{
  "vocab_size": 32768,
  "norm": "layernorm",
  "seq_len": 2048,
  "steps": 9484,
  "dataset": "wikipedia_en"
}
Each number is 200 + 30 x the weight over its row's rms, rounded and kept within 0 to 999. Layers, rows and columns count from 0. The size before them is the row's rms in percent of the matrix's.

# gate: layer 7 MLP gate, 1344x512, rms 0.112, rows 106-123, columns 128-255
# up: layer 7 MLP up, 1344x512, rms 0.118, rows 106-123, columns 128-255
# down: layer 7 MLP down (transposed), 1344x512, rms 0.0995, rows 106-123, columns 128-255
gate106,093,177,169,148,195,215,199,183,261,231,191,148,252,165,196,169,200,239,202,203,180,207,135,200,207,181,218,233,230,189,237,206,188,228,214,206,206,145,196,233,197,205,208,207,218,229,187,164,216,193,191,212,224,195,203,177,173,180,186,168,145,214,203,199,175,227,226,232,231,153,181,197,154,184,191,203,207,197,223,177,164,186,212,195,216,190,166,263,170,151,166,222,195,228,231,237,241,194,236,162,238,254,236,227,165,210,198,259,190,175,158,235,174,194,114,205,155,219,182,167,178,205,204,199,212,150,260,209,195
up106,098,211,188,146,194,196,230,195,206,230,197,226,253,216,230,239,247,174,145,223,178,213,259,153,233,226,217,153,179,214,138,172,209,199,209,243,191,153,175,193,158,138,148,169,181,232,236,177,188,193,215,195,185,189,169,216,214,222,201,191,199,200,175,207,232,220,176,243,208,204,167,157,210,194,152,237,251,238,209,176,208,223,214,208,173,210,170,219,185,222,159,207,221,187,226,159,179,211,215,195,175,162,156,177,210,128,187,215,207,196,239,204,180,141,195,227,210,240,225,219,265,148,176,214,224,194,195,281,144
down106,100,193,181,189,216,214,164,224,226,197,188,207,230,208,208,213,142,208,217,170,164,204,214,251,199,225,192,162,174,214,209,241,217,184,172,199,177,269,188,219,193,208,179,222,164,178,259,211,231,113,188,236,191,192,166,199,159,157,163,166,200,189,232,213,198,183,214,199,192,207,193,181,153,167,190,222,170,196,217,210,186,191,132,241,183,229,172,229,210,194,201,232,224,170,155,236,194,164,200,210,214,177,184,214,209,183,272,183,228,226,218,221,212,167,170,229,199,257,181,212,211,157,226,176,250,234,227,171,255
gate107,096,145,274,184,206,195,232,240,210,200,216,236,129,137,152,202,257,203,217,210,191,226,238,232,232,172,185,186,211,215,204,228,179,242,137,227,206,215,153,186,157,208,149,210,210,171,193,178,174,226,151,190,228,187,169,202,194,166,188,233,233,189,220,174,159,231,192,185,158,152,227,158,161,179,207,224,153,155,262,267,228,228,200,165,176,160,213,194,231,226,171,218,163,212,213,180,183,178,241,187,188,174,183,149,213,237,198,179,163,215,209,209,201,208,214,249,260,130,157,205,99,178,202,231,174,188,182,198,196
up107,097,228,200,206,129,197,152,140,192,200,154,183,183,202,212,205,217,222,166,230,184,210,174,209,160,208,179,183,142,233,238,219,229,183,177,186,264,197,272,185,163,200,217,219,211,183,229,218,233,205,155,231,232,202,189,200,218,201,145,193,181,187,209,206,185,199,165,185,193,202,180,185,230,203,214,180,220,235,219,202,188,211,209,207,225,209,177,197,241,198,229,144,242,174,196,206,201,181,136,192,199,214,188,241,254,232,212,195,226,210,178,242,234,183,160,248,236,213,218,263,186,278,176,227,202,218,228,93,146
down107,104,220,210,219,187,158,172,153,231,158,223,218,231,144,228,222,196,188,163,193,158,213,174,110,204,219,152,214,177,203,178,297,248,145,188,172,141,227,225,184,132,148,218,230,166,229,238,190,204,169,234,200,152,183,244,152,210,215,187,230,196,172,168,166,213,225,160,188,194,217,176,181,178,238,240,242,202,206,219,200,205,211,215,170,290,200,172,185,195,199,292,215,235,211,157,179,215,185,231,220,121,187,185,187,244,201,168,180,203,267,217,200,237,227,177,180,197,225,178,268,245,247,185,208,223,225,185,152,201
gate108,102,174,242,105,242,240,227,229,138,195,217,172,192,217,200,220,221,204,208,211,204,229,184,251,159,206,216,178,189,206,187,202,222,190,234,183,214,187,131,229,192,250,217,194,131,154,161,148,218,228,216,123,230,189,177,176,250,151,144,210,283,252,199,173,212,183,234,219,250,198,207,177,231,222,139,215,230,220,180,157,235,178,217,174,140,204,194,225,181,175,220,168,205,215,197,167,230,230,194,208,163,195,155,105,192,208,196,209,202,232,180,225,221,226,204,205,172,185,192,161,229,159,197,237,216,160,245,218,144
up108,102,194,208,259,222,162,153,235,185,171,237,239,185,217,156,208,204,248,191,166,178,203,246,212,174,216,219,229,208,225,177,233,229,173,193,186,214,253,157,157,268,202,215,206,206,193,159,182,180,209,223,221,227,228,213,200,207,253,243,189,125,242,141,181,212,198,197,194,193,257,163,181,154,182,231,156,225,133,210,199,206,218,133,282,235,237,210,162,178,261,226,219,165,221,156,190,211,218,185,200,194,237,137,202,224,237,185,164,151,184,186,238,188,227,222,166,226,174,214,193,221,147,174,224,195,206,186,171,183
down108,106,175,241,238,236,157,200,248,186,176,206,263,195,217,190,156,178,247,257,200,178,233,232,211,201,231,176,190,218,196,184,248,215,216,248,207,261,172,219,180,251,213,216,176,228,163,243,220,152,209,174,196,206,223,225,182,186,167,149,164,235,215,207,185,256,251,188,171,178,194,168,266,210,174,208,190,208,154,202,248,160,195,159,229,147,246,239,184,170,187,251,227,215,200,181,219,158,186,199,146,223,251,206,210,171,194,160,181,219,222,239,185,222,171,191,179,231,219,207,236,217,224,174,224,214,175,197,158,214
gate109,088,177,206,203,201,177,174,222,234,139,166,183,230,212,195,215,189,267,169,205,202,207,202,195,199,207,174,263,187,204,202,222,199,164,242,169,209,152,206,226,199,187,230,160,213,205,222,218,213,205,188,187,210,237,158,196,194,181,200,149,181,187,220,231,205,172,163,184,204,245,193,203,196,181,202,104,229,205,218,130,224,174,171,201,195,147,201,173,215,207,235,190,207,249,216,168,241,203,172,178,232,201,205,169,208,176,205,199,195,191,200,193,254,185,188,184,200,164,250,178,233,239,231,227,178,187,220,202,248
up109,117,213,216,216,167,201,218,237,213,217,198,210,193,215,220,201,218,205,201,194,110,233,233,205,195,199,233,220,187,188,186,154,200,242,170,193,244,224,172,190,198,182,237,239,110,245,126,170,231,251,201,186,189,190,225,253,227,189,184,218,257,229,228,224,145,233,218,169,176,198,191,246,226,245,208,229,191,201,218,216,199,274,193,201,176,248,231,223,219,191,244,192,181,168,252,162,203,176,166,146,221,177,222,186,168,258,181,233,203,166,230,291,160,165,178,192,185,178,176,177,166,206,223,211,243,183,179,243,144
down109,103,238,240,160,189,251,255,254,242,239,248,238,179,193,246,178,197,192,211,178,142,256,207,190,180,207,200,248,204,195,211,182,233,202,198,231,223,201,170,206,208,190,239,219,128,200,187,246,187,203,239,166,146,146,253,268,234,238,170,217,232,235,220,215,199,187,233,201,203,215,237,269,228,210,197,172,237,201,203,205,201,188,210,212,170,244,216,213,235,235,196,165,174,183,277,197,228,220,191,244,230,221,284,179,255,225,187,249,216,213,226,320,195,185,196,194,213,176,195,180,178,225,252,213,265,204,159,257,232
gate110,104,176,189,259,223,191,200,161,243,191,148,201,203,198,192,194,217,160,118,167,197,148,203,201,175,180,205,236,214,200,183,221,203,220,184,193,188,209,200,225,196,217,179,172,182,264,175,225,193,207,180,197,199,220,238,194,156,200,201,228,225,193,181,136,248,200,219,115,167,236,206,236,235,178,248,188,207,228,175,228,206,210,186,140,225,221,142,225,210,214,197,238,248,198,210,182,192,202,162,186,215,211,220,206,236,222,193,187,181,212,198,237,189,199,210,122,240,195,150,225,221,251,208,156,154,171,210,217,234
up110,102,197,233,213,183,220,145,182,238,255,197,218,204,192,203,156,193,223,177,210,256,201,145,219,151,164,201,123,172,193,150,169,172,223,174,179,201,160,229,142,189,217,244,239,133,244,174,157,238,179,219,170,198,186,212,267,198,214,215,178,171,210,189,225,165,210,204,190,175,223,181,225,147,166,142,198,211,220,209,185,249,238,195,183,217,186,197,201,155,197,187,235,168,149,173,182,274,167,247,209,209,222,208,185,282,205,242,197,215,232,168,197,162,191,186,149,241,209,217,164,249,220,175,219,198,261,226,145,223
down110,106,197,198,190,215,240,220,181,214,147,215,197,184,250,221,207,210,211,201,264,185,199,264,178,200,224,238,174,239,208,141,153,212,214,211,225,171,193,212,205,209,226,211,201,167,161,215,214,157,171,139,201,238,234,280,247,168,167,222,210,182,238,196,247,209,230,164,215,190,205,136,225,153,192,218,196,174,133,203,187,235,207,158,214,215,147,193,253,243,199,180,207,219,195,208,177,220,187,195,145,185,161,142,219,175,192,203,169,232,232,227,211,215,201,225,199,220,218,220,233,236,218,279,169,161,207,224,221,195
gate111,115,175,208,168,196,146,220,199,203,142,180,191,241,209,174,196,244,179,250,253,207,222,190,223,147,203,207,182,222,175,179,188,171,189,223,201,153,209,241,201,198,203,182,206,234,193,186,177,243,175,224,197,203,203,243,200,202,236,189,228,198,237,256,174,179,173,121,225,141,148,194,234,224,213,251,192,219,186,177,176,157,181,172,183,154,170,207,162,241,194,217,202,229,200,221,182,172,227,217,156,177,161,231,251,219,192,232,213,139,169,242,154,209,265,179,201,250,172,183,212,202,192,234,167,195,200,216,241,194
up111,097,200,195,220,147,199,191,200,218,252,246,217,171,231,226,146,202,252,185,166,221,196,214,197,255,203,205,198,190,195,239,202,171,197,106,173,230,190,206,180,194,219,219,208,229,159,221,221,185,203,166,214,222,201,111,244,142,181,197,152,215,148,218,179,195,217,225,173,199,236,218,215,193,193,208,216,161,160,163,198,206,225,273,224,229,181,167,199,217,177,177,229,154,206,241,202,178,207,181,259,208,186,191,194,192,161,179,194,234,214,165,230,214,191,200,193,192,229,218,138,159,235,170,227,208,199,178,246,217
down111,104,234,149,248,209,226,198,211,175,236,185,176,184,198,203,203,170,188,141,225,220,172,139,162,240,228,218,209,177,204,191,172,194,183,213,191,154,200,171,193,218,213,202,176,170,220,231,209,191,189,129,192,211,191,169,184,157,209,190,185,175,181,204,207,205,251,197,131,188,232,181,227,208,232,170,225,233,222,211,173,243,147,154,150,290,230,159,255,116,241,153,190,205,197,178,211,159,212,166,254,208,138,210,206,165,203,183,213,190,209,245,203,210,217,182,228,142,259,252,199,145,190,217,235,219,174,218,201,164
gate112,111,183,217,192,187,182,181,220,169,206,216,186,226,170,185,190,206,167,194,232,177,193,179,162,248,193,213,233,180,170,179,214,201,261,167,184,229,181,211,216,168,196,213,208,244,214,221,239,225,225,239,216,147,199,166,268,176,185,212,179,189,238,222,218,164,197,222,244,267,198,192,180,190,182,190,216,180,278,173,198,159,224,227,253,219,239,251,230,203,172,194,204,214,193,186,200,177,163,203,225,222,232,191,236,232,216,265,156,231,165,171,219,206,204,217,180,221,215,270,180,181,189,206,179,185,186,205,162,189
up112,107,135,186,205,238,194,189,195,140,150,199,206,236,203,189,182,270,232,234,174,207,215,236,208,203,221,237,203,232,220,199,211,256,185,218,228,232,223,210,186,222,147,190,177,235,178,168,210,229,253,245,148,176,197,180,203,208,117,185,162,169,185,222,227,164,168,185,222,239,219,213,187,229,145,184,221,194,242,196,171,217,266,180,205,239,212,197,181,172,147,226,196,232,196,207,208,235,173,174,174,264,195,205,177,182,252,222,193,192,180,219,165,193,213,233,218,229,183,224,199,253,172,164,217,212,179,225,217,198
down112,085,210,188,205,227,185,191,234,173,158,193,208,203,205,167,213,213,216,229,221,192,220,223,206,247,195,250,187,164,198,197,216,236,177,158,179,180,211,206,190,211,147,182,167,221,210,214,199,172,181,224,210,249,200,178,196,231,182,160,189,185,216,206,194,209,202,174,184,170,174,198,217,207,162,245,215,188,191,125,167,215,224,139,196,135,185,196,188,186,209,212,159,151,249,177,181,213,199,166,184,198,160,201,202,221,232,184,168,184,216,197,157,180,191,221,209,192,169,237,194,230,183,166,209,204,202,139,202,175
gate113,098,221,178,227,278,224,196,214,231,224,244,183,209,218,204,254,265,209,164,247,188,210,203,228,180,207,181,179,227,174,246,191,164,226,210,177,237,187,209,206,217,235,234,209,172,174,163,156,244,209,154,209,191,211,238,237,207,246,216,155,178,195,283,234,256,165,189,200,292,170,145,206,224,174,250,173,203,181,205,261,229,206,219,244,114,226,217,227,206,212,165,205,195,244,156,194,194,182,209,186,174,194,235,173,202,166,174,207,161,173,221,221,213,202,186,207,177,201,150,200,180,180,187,192,235,168,219,212,183
up113,099,186,189,240,154,224,189,245,211,206,202,177,174,163,209,224,196,224,195,156,232,171,144,167,228,183,170,193,177,242,162,203,188,223,186,202,185,163,238,136,202,153,154,190,225,187,192,155,158,189,229,216,194,186,143,184,198,184,131,197,225,173,240,265,189,251,217,202,144,217,221,185,195,196,199,176,249,250,208,211,149,224,145,244,224,243,234,197,206,126,219,223,215,189,219,211,188,249,211,175,197,220,169,187,227,199,219,208,213,197,224,181,203,144,119,240,158,205,164,227,147,201,243,199,151,191,181,157,189
down113,098,210,186,217,236,175,241,180,222,200,239,184,184,188,195,202,198,196,237,223,214,260,218,175,195,183,210,184,224,236,165,204,191,217,220,201,136,144,220,192,138,103,203,227,212,230,222,180,176,212,158,187,195,172,188,221,239,175,128,206,190,194,195,223,227,201,172,177,255,168,155,184,107,250,218,213,181,209,182,200,232,209,198,163,262,215,204,197,156,234,196,247,209,182,205,233,199,201,188,99,189,186,250,161,149,195,155,237,178,191,142,132,187,186,203,178,186,186,174,169,185,180,174,170,249,229,188,136,266
gate114,109,216,209,236,212,199,210,238,203,179,207,182,191,208,217,254,212,133,135,216,146,227,228,167,234,232,217,244,174,215,214,242,169,212,273,174,217,217,173,193,221,199,186,237,190,241,202,163,126,147,163,244,182,221,234,179,234,158,168,191,174,178,180,197,182,139,161,203,191,208,219,201,189,209,271,190,244,214,202,240,211,244,171,212,234,184,203,168,213,189,250,237,237,180,209,225,192,177,228,155,134,200,205,225,171,190,178,195,197,177,175,131,188,176,216,251,141,229,162,189,215,185,195,207,206,246,208,170,196
up114,112,213,227,213,201,164,240,221,183,216,212,234,183,209,176,216,214,173,158,150,159,210,215,193,175,223,191,214,155,224,222,191,228,198,180,210,155,186,252,194,218,173,194,246,213,170,216,226,193,179,189,224,178,176,205,218,159,173,190,214,162,181,165,186,182,196,209,171,193,212,210,217,179,271,222,144,212,221,219,208,158,217,138,188,184,268,187,164,171,187,208,246,239,176,212,174,191,154,222,173,140,196,202,178,147,183,183,188,202,202,145,140,170,237,197,231,163,253,232,177,219,203,162,253,248,249,209,174,271
down114,107,195,231,163,215,179,264,171,148,216,216,252,163,166,214,209,215,187,226,189,165,167,169,202,130,151,216,195,170,217,240,176,191,137,185,169,174,186,172,167,199,256,202,228,199,231,203,184,204,132,247,204,234,234,205,149,170,177,218,170,186,215,215,168,188,180,209,195,167,243,180,203,202,215,144,143,200,237,171,215,175,181,206,190,69,190,176,201,158,216,216,185,217,173,231,217,187,213,190,195,148,172,141,196,159,181,230,205,181,182,203,185,227,160,201,217,216,230,202,173,228,177,201,224,219,230,203,210,158
gate115,102,192,207,246,186,232,207,174,185,193,224,181,196,244,148,218,219,179,254,219,253,192,174,247,181,204,229,197,186,146,213,198,124,232,190,198,142,165,207,153,198,171,206,167,225,132,181,167,214,182,180,144,179,168,184,196,196,147,227,183,210,220,255,219,139,179,220,178,196,182,265,136,197,185,184,195,234,209,187,182,194,207,193,160,204,235,183,159,194,221,134,227,156,246,215,251,187,259,190,240,224,203,202,177,255,240,200,243,266,188,245,218,210,262,173,241,231,186,251,216,209,221,186,212,222,207,219,203,256
up115,103,201,231,179,266,209,208,205,206,196,196,184,186,201,241,139,167,231,197,209,223,243,253,210,163,176,249,190,174,211,243,158,258,154,197,188,204,177,206,197,195,177,222,215,161,188,244,217,184,191,266,249,252,175,245,181,213,238,222,187,180,197,159,154,182,235,214,200,207,149,206,184,191,198,168,173,161,205,169,151,210,189,207,214,204,223,204,191,167,242,195,160,213,194,214,184,208,188,222,159,204,145,157,217,193,227,148,204,148,134,217,164,177,192,193,251,188,239,148,196,224,236,221,240,188,243,210,186,245
down115,103,187,178,194,277,223,197,202,144,207,205,213,184,202,197,141,195,185,225,210,207,159,247,185,181,209,258,208,192,186,206,206,193,196,226,182,250,209,196,184,173,221,249,126,242,203,197,228,190,250,188,157,293,222,244,145,200,182,163,200,202,164,144,183,202,229,228,179,252,161,199,217,205,198,209,203,203,229,152,188,191,199,179,170,257,193,182,207,171,240,203,197,132,190,192,162,138,264,218,193,161,199,198,177,264,159,203,183,179,180,185,203,181,187,232,182,222,165,182,205,260,210,206,179,223,179,183,187,191
gate116,107,195,215,191,225,206,202,123,162,247,190,222,169,212,198,242,199,212,219,173,202,167,152,225,203,191,217,218,199,174,191,167,228,186,193,231,233,183,163,183,171,220,174,230,151,148,201,204,224,223,209,183,233,235,206,179,228,181,228,232,240,212,218,126,202,223,162,190,215,190,184,206,209,221,144,186,209,223,195,180,168,218,195,166,208,163,166,238,165,214,215,225,237,199,207,217,189,231,197,155,169,215,215,247,162,203,99,187,180,211,222,223,186,170,226,259,185,206,210,164,169,211,232,173,243,221,210,198,140
up116,104,187,212,173,223,148,175,181,202,206,248,203,207,202,184,251,232,195,172,235,218,216,202,228,246,219,237,198,201,192,170,114,203,205,203,226,228,223,188,185,197,228,183,211,210,173,223,201,236,205,189,226,205,169,196,181,128,187,233,164,206,227,242,195,194,192,162,153,168,135,205,184,178,180,182,182,196,183,176,206,185,198,187,155,183,200,220,192,198,232,216,262,236,146,228,141,213,187,201,205,209,195,200,196,211,197,146,219,196,207,219,172,163,230,225,262,180,141,267,205,172,209,190,176,213,148,203,216,196
down116,109,230,209,158,206,204,226,215,162,203,232,229,184,258,239,221,330,198,175,192,192,249,204,204,227,123,157,175,183,205,230,222,184,177,219,190,178,252,222,177,197,209,239,191,205,143,175,205,144,190,200,153,160,225,177,227,208,169,166,202,200,167,213,182,154,162,199,199,161,132,158,130,191,160,192,176,187,164,189,221,146,168,225,194,115,215,242,128,187,179,167,198,168,154,228,204,203,174,190,212,201,224,202,194,206,204,180,185,205,201,188,176,177,223,182,156,148,200,195,225,181,185,170,172,251,205,180,200,176
gate117,106,193,187,230,204,211,203,174,232,195,176,122,221,198,168,197,221,176,208,206,279,173,177,245,196,237,193,185,189,174,232,237,221,222,151,195,244,158,246,202,214,172,204,164,247,258,220,211,271,204,140,255,230,209,159,194,215,237,211,178,193,207,177,185,245,199,174,213,213,191,191,164,222,188,232,249,193,202,228,193,201,191,242,173,228,168,206,179,208,181,267,214,233,232,282,207,266,211,186,180,179,232,146,188,239,212,209,225,200,204,187,184,188,199,156,203,207,197,201,171,215,163,188,202,210,171,226,207,148
up117,101,218,177,190,239,180,264,229,206,226,199,221,205,178,230,182,200,180,204,176,162,195,225,231,164,200,223,180,202,196,184,233,201,195,228,225,202,191,167,196,218,246,258,259,211,156,170,193,191,236,179,204,252,199,206,173,208,192,259,165,233,232,171,188,127,202,220,184,198,222,177,228,202,210,217,161,203,192,198,216,271,274,192,179,235,239,233,168,156,206,222,245,155,197,145,252,204,215,237,193,216,183,244,151,175,168,261,174,228,213,177,191,235,150,185,179,230,209,211,192,193,177,196,167,229,191,210,213,178
down117,104,188,218,253,184,177,239,178,170,188,176,181,235,174,163,141,236,216,145,183,224,202,236,201,165,163,209,152,259,193,176,195,196,223,227,155,134,223,166,204,223,175,212,223,215,199,201,206,208,260,204,206,268,159,201,179,189,177,234,207,206,208,179,186,166,173,150,186,210,201,195,208,184,163,210,158,177,215,204,131,220,195,182,215,186,180,191,199,240,169,208,158,209,186,221,174,247,248,222,233,193,161,169,225,219,204,170,155,140,185,261,219,205,201,171,213,187,124,223,176,177,216,177,208,175,228,155,193,156
gate118,101,293,195,224,213,109,196,155,251,253,189,174,228,149,202,232,206,157,198,144,183,254,202,128,156,226,176,189,202,177,142,223,161,240,160,182,187,212,210,207,205,201,220,162,221,235,193,219,256,250,210,175,222,261,223,185,227,200,135,210,269,162,261,182,165,238,177,166,212,181,226,225,203,199,221,200,184,247,214,210,196,164,168,228,154,202,204,192,243,216,173,212,169,203,190,175,203,209,153,171,187,197,215,239,223,187,246,174,167,185,197,161,174,246,197,212,188,243,201,179,196,216,154,205,180,200,230,210,179
up118,105,218,198,193,233,174,131,195,243,172,228,211,167,192,217,199,114,185,154,173,191,201,209,179,196,212,179,221,201,200,140,252,206,236,147,161,184,194,262,232,199,187,173,169,142,221,234,206,222,211,223,208,168,203,223,225,221,213,162,171,245,141,158,140,179,201,236,203,168,305,220,205,206,215,208,188,168,169,240,233,181,152,251,208,206,203,194,182,178,213,213,228,222,202,201,250,223,229,204,179,173,223,187,191,221,191,192,201,180,165,161,250,205,241,181,177,186,162,215,169,202,169,157,216,223,135,215,159,206
down118,101,207,175,174,202,224,219,198,190,224,222,176,203,209,216,232,191,180,217,217,123,144,190,147,212,186,173,189,196,251,111,218,222,264,190,238,231,201,178,187,220,187,177,181,158,243,259,192,176,228,234,231,185,172,267,184,247,250,165,183,190,248,230,218,241,245,206,231,173,160,180,172,202,216,186,233,197,195,211,240,185,209,169,206,330,195,170,183,144,230,171,230,225,191,212,214,207,138,172,220,238,185,213,204,133,158,181,197,187,204,211,220,202,219,198,205,152,215,189,181,220,206,214,199,260,197,269,175,194
gate119,092,196,252,214,212,191,197,175,202,210,177,200,229,127,165,214,210,226,192,210,187,166,224,208,193,201,187,200,170,211,204,224,216,196,223,177,166,261,238,187,202,213,166,171,196,184,228,212,210,198,255,240,209,153,193,190,174,181,208,216,187,156,218,163,225,196,177,218,188,200,195,165,204,239,166,203,166,208,201,238,195,195,206,192,166,198,185,231,184,262,190,283,183,209,237,233,182,166,187,209,196,183,224,184,187,191,205,202,217,260,174,202,239,163,158,190,223,252,177,189,248,178,210,196,229,161,191,200,232
up119,093,252,134,195,222,251,223,223,202,145,209,181,193,201,212,165,195,212,191,200,189,163,166,192,161,198,183,237,167,186,212,199,176,257,161,149,235,188,234,242,225,220,180,208,179,276,214,182,213,245,222,174,206,225,169,196,201,164,214,180,207,219,202,227,229,183,218,184,196,172,181,278,165,197,168,195,192,211,196,240,197,233,197,189,310,195,218,193,146,176,164,210,186,174,192,226,246,219,171,285,227,200,190,174,209,197,213,226,186,157,171,229,212,186,200,221,193,201,226,196,179,222,191,148,205,193,183,167,208
down119,096,156,263,169,187,238,146,237,189,226,217,189,198,141,194,132,170,242,193,242,214,200,209,210,194,222,184,153,222,214,224,196,205,151,185,174,167,168,207,207,186,175,214,231,232,231,123,190,171,201,182,222,159,184,234,154,174,212,192,198,161,221,191,165,152,150,222,155,162,167,156,193,223,171,200,203,144,175,184,220,219,251,166,175,193,208,237,149,156,187,220,209,191,226,173,168,189,187,252,250,226,177,143,158,181,191,166,196,157,186,215,232,227,233,206,191,161,95,174,179,196,209,194,202,168,165,228,186,209
gate120,100,175,195,192,186,173,175,175,199,215,194,224,220,178,236,193,194,228,210,185,220,154,247,206,135,240,196,235,164,237,197,223,209,131,230,165,184,149,178,251,213,219,204,202,216,196,164,182,166,189,201,246,204,146,210,237,141,230,139,200,184,223,182,191,194,229,185,244,191,152,196,218,182,232,173,162,180,185,214,219,142,189,222,222,241,157,195,188,186,175,258,254,202,204,177,187,252,222,195,210,212,226,186,217,224,228,212,194,207,173,191,232,235,186,205,198,172,164,170,187,237,200,236,232,188,223,170,222,218
up120,101,249,166,196,180,113,270,190,158,250,192,194,197,218,209,188,230,157,213,219,175,156,221,196,253,223,190,226,207,238,225,168,232,176,233,241,166,220,176,143,179,228,204,246,195,200,217,202,229,219,227,216,203,172,177,224,196,270,179,194,205,243,190,208,175,190,172,165,199,202,217,196,212,261,196,164,222,163,190,152,201,195,232,229,225,182,183,222,150,236,229,208,202,215,170,212,214,217,226,192,166,197,169,167,212,222,209,235,173,193,159,197,245,206,171,202,197,217,149,169,255,197,202,214,241,216,155,222,230
down120,101,209,171,211,176,190,176,238,180,199,195,165,202,169,225,168,218,232,245,211,256,189,169,172,267,225,198,210,232,148,153,193,230,261,132,156,185,279,207,193,196,196,256,181,170,207,245,228,155,216,203,164,225,182,180,177,189,218,172,191,193,207,173,222,221,177,195,177,247,180,155,238,211,165,201,246,204,181,187,223,191,206,168,203,176,244,203,206,177,187,191,211,167,233,207,177,199,187,148,220,217,185,133,185,234,205,155,205,200,221,200,210,191,138,218,209,200,285,201,187,213,243,258,174,215,239,245,163,157
gate121,101,142,226,163,196,251,197,186,173,225,187,166,168,212,160,195,176,133,190,224,204,157,229,184,239,163,201,232,183,198,256,175,203,181,203,198,242,193,180,187,151,256,236,142,228,189,193,210,267,222,181,198,172,194,189,224,209,202,160,186,193,202,201,192,271,134,187,187,254,256,231,174,187,229,196,172,200,192,223,211,147,225,148,214,129,229,199,219,187,222,191,151,173,220,187,209,185,192,187,208,194,187,205,141,217,155,229,201,196,221,191,200,205,147,231,221,216,172,269,258,207,183,205,200,209,221,227,244,206
up121,099,133,179,221,241,244,188,237,271,199,253,206,162,216,243,181,173,210,153,196,214,231,200,248,247,158,176,209,163,198,199,246,208,152,232,170,160,171,198,117,183,261,184,179,207,204,189,199,121,216,188,200,149,200,268,249,213,157,159,174,226,192,175,204,200,192,251,152,217,229,205,219,210,228,173,208,181,200,220,198,240,197,160,201,197,176,179,224,199,217,208,188,253,184,167,200,182,177,219,219,181,200,219,165,187,202,197,233,163,202,225,200,175,279,252,217,146,191,177,201,243,176,154,210,175,161,260,201,241
down121,102,177,199,202,188,226,242,186,216,181,185,196,207,164,216,220,225,234,216,187,196,268,206,198,186,202,171,139,198,254,185,189,236,199,166,222,147,184,195,186,192,207,218,215,221,201,175,178,182,215,217,213,281,230,167,235,250,217,248,188,223,170,188,186,186,225,216,191,210,180,189,251,210,190,226,187,160,193,198,180,222,248,201,208,472,193,179,131,196,201,203,217,218,148,241,193,196,225,164,197,182,234,174,216,225,211,176,190,205,202,192,214,198,205,111,211,225,188,237,200,217,227,220,209,217,161,185,189,228
gate122,100,216,201,262,185,118,182,203,196,176,202,199,224,257,231,223,218,205,259,225,145,151,207,197,186,169,209,181,180,240,180,213,221,180,244,187,204,210,236,167,185,228,210,161,274,171,143,234,233,200,197,234,153,217,235,206,216,189,187,186,213,204,184,237,153,160,202,220,234,207,202,248,222,244,224,160,163,169,203,166,214,199,206,227,204,180,228,219,255,182,226,176,265,184,212,185,191,153,165,253,135,182,169,251,232,250,164,180,194,228,185,212,236,197,168,258,224,258,228,205,166,214,205,242,216,229,150,216,198
up122,100,134,226,177,204,216,170,209,209,234,205,192,239,237,197,197,205,210,180,158,162,197,191,194,176,191,213,177,177,220,207,182,251,206,226,168,201,180,209,185,148,224,180,194,240,184,214,178,135,207,183,155,223,210,226,207,175,140,235,204,218,232,215,238,187,210,173,222,203,197,186,194,150,154,208,212,192,270,214,194,217,161,183,243,164,203,198,239,174,164,179,169,197,228,188,173,216,200,201,217,216,243,229,156,196,150,184,184,235,193,161,166,206,261,188,173,213,229,253,201,196,213,167,227,214,171,189,143,206
down122,103,230,215,127,188,230,167,188,170,152,200,153,227,240,176,190,192,169,211,224,208,170,198,164,186,207,186,181,150,172,172,200,193,205,193,155,144,238,177,184,210,186,202,209,212,190,173,177,200,207,155,217,196,174,210,199,122,211,167,187,247,172,191,281,174,176,216,175,247,245,214,200,271,204,168,240,201,192,163,198,200,175,204,205,188,186,200,164,194,202,208,181,190,180,163,242,182,206,170,212,207,224,168,170,164,233,191,217,207,230,143,198,190,208,185,219,186,169,210,182,168,159,198,217,188,170,204,201,185
gate123,103,246,203,191,240,213,238,236,239,196,193,153,232,203,201,208,220,185,186,216,198,205,223,191,169,141,210,211,173,238,136,184,214,208,228,261,190,216,105,216,173,216,196,196,197,210,242,209,172,208,211,186,217,230,163,230,222,193,187,151,210,221,213,236,166,179,212,179,164,200,256,209,214,226,186,184,167,168,218,259,227,199,175,236,157,166,214,221,196,160,189,150,200,199,215,220,260,180,135,233,171,190,216,228,224,219,207,241,190,144,182,136,210,219,216,217,167,209,210,228,185,207,185,169,142,172,258,164,183
up123,107,169,230,153,212,191,206,188,191,238,237,186,149,227,241,196,238,279,227,193,183,228,176,244,196,244,201,167,195,162,210,209,185,190,212,160,227,210,213,189,236,199,193,201,174,204,237,184,252,177,177,212,178,199,245,166,215,234,177,215,217,178,215,187,223,196,185,216,171,224,192,213,179,212,252,179,244,248,152,176,179,205,190,202,219,216,190,218,187,250,242,185,139,207,212,184,171,230,208,197,164,219,175,180,166,180,223,236,194,183,252,176,192,225,236,206,234,295,235,208,207,200,220,199,213,255,214,232,191
down123,100,193,174,212,268,252,194,229,225,157,187,209,238,216,198,242,206,236,208,278,173,233,193,222,165,234,173,201,190,215,208,194,185,223,194,166,241,198,225,231,228,222,197,239,146,179,229,206,254,199,212,151,200,141,166,187,220,209,190,213,191,179,182,219,217,210,254,211,207,159,178,188,235,191,226,204,215,153,231,193,239,221,219,209,323,194,170,165,197,254,226,238,206,227,188,202,201,261,136,248,209,158,248,229,137,187,255,224,233,197,181,167,204,133,161,185,165,233,202,236,207,160,203,155,237,175,210,235,218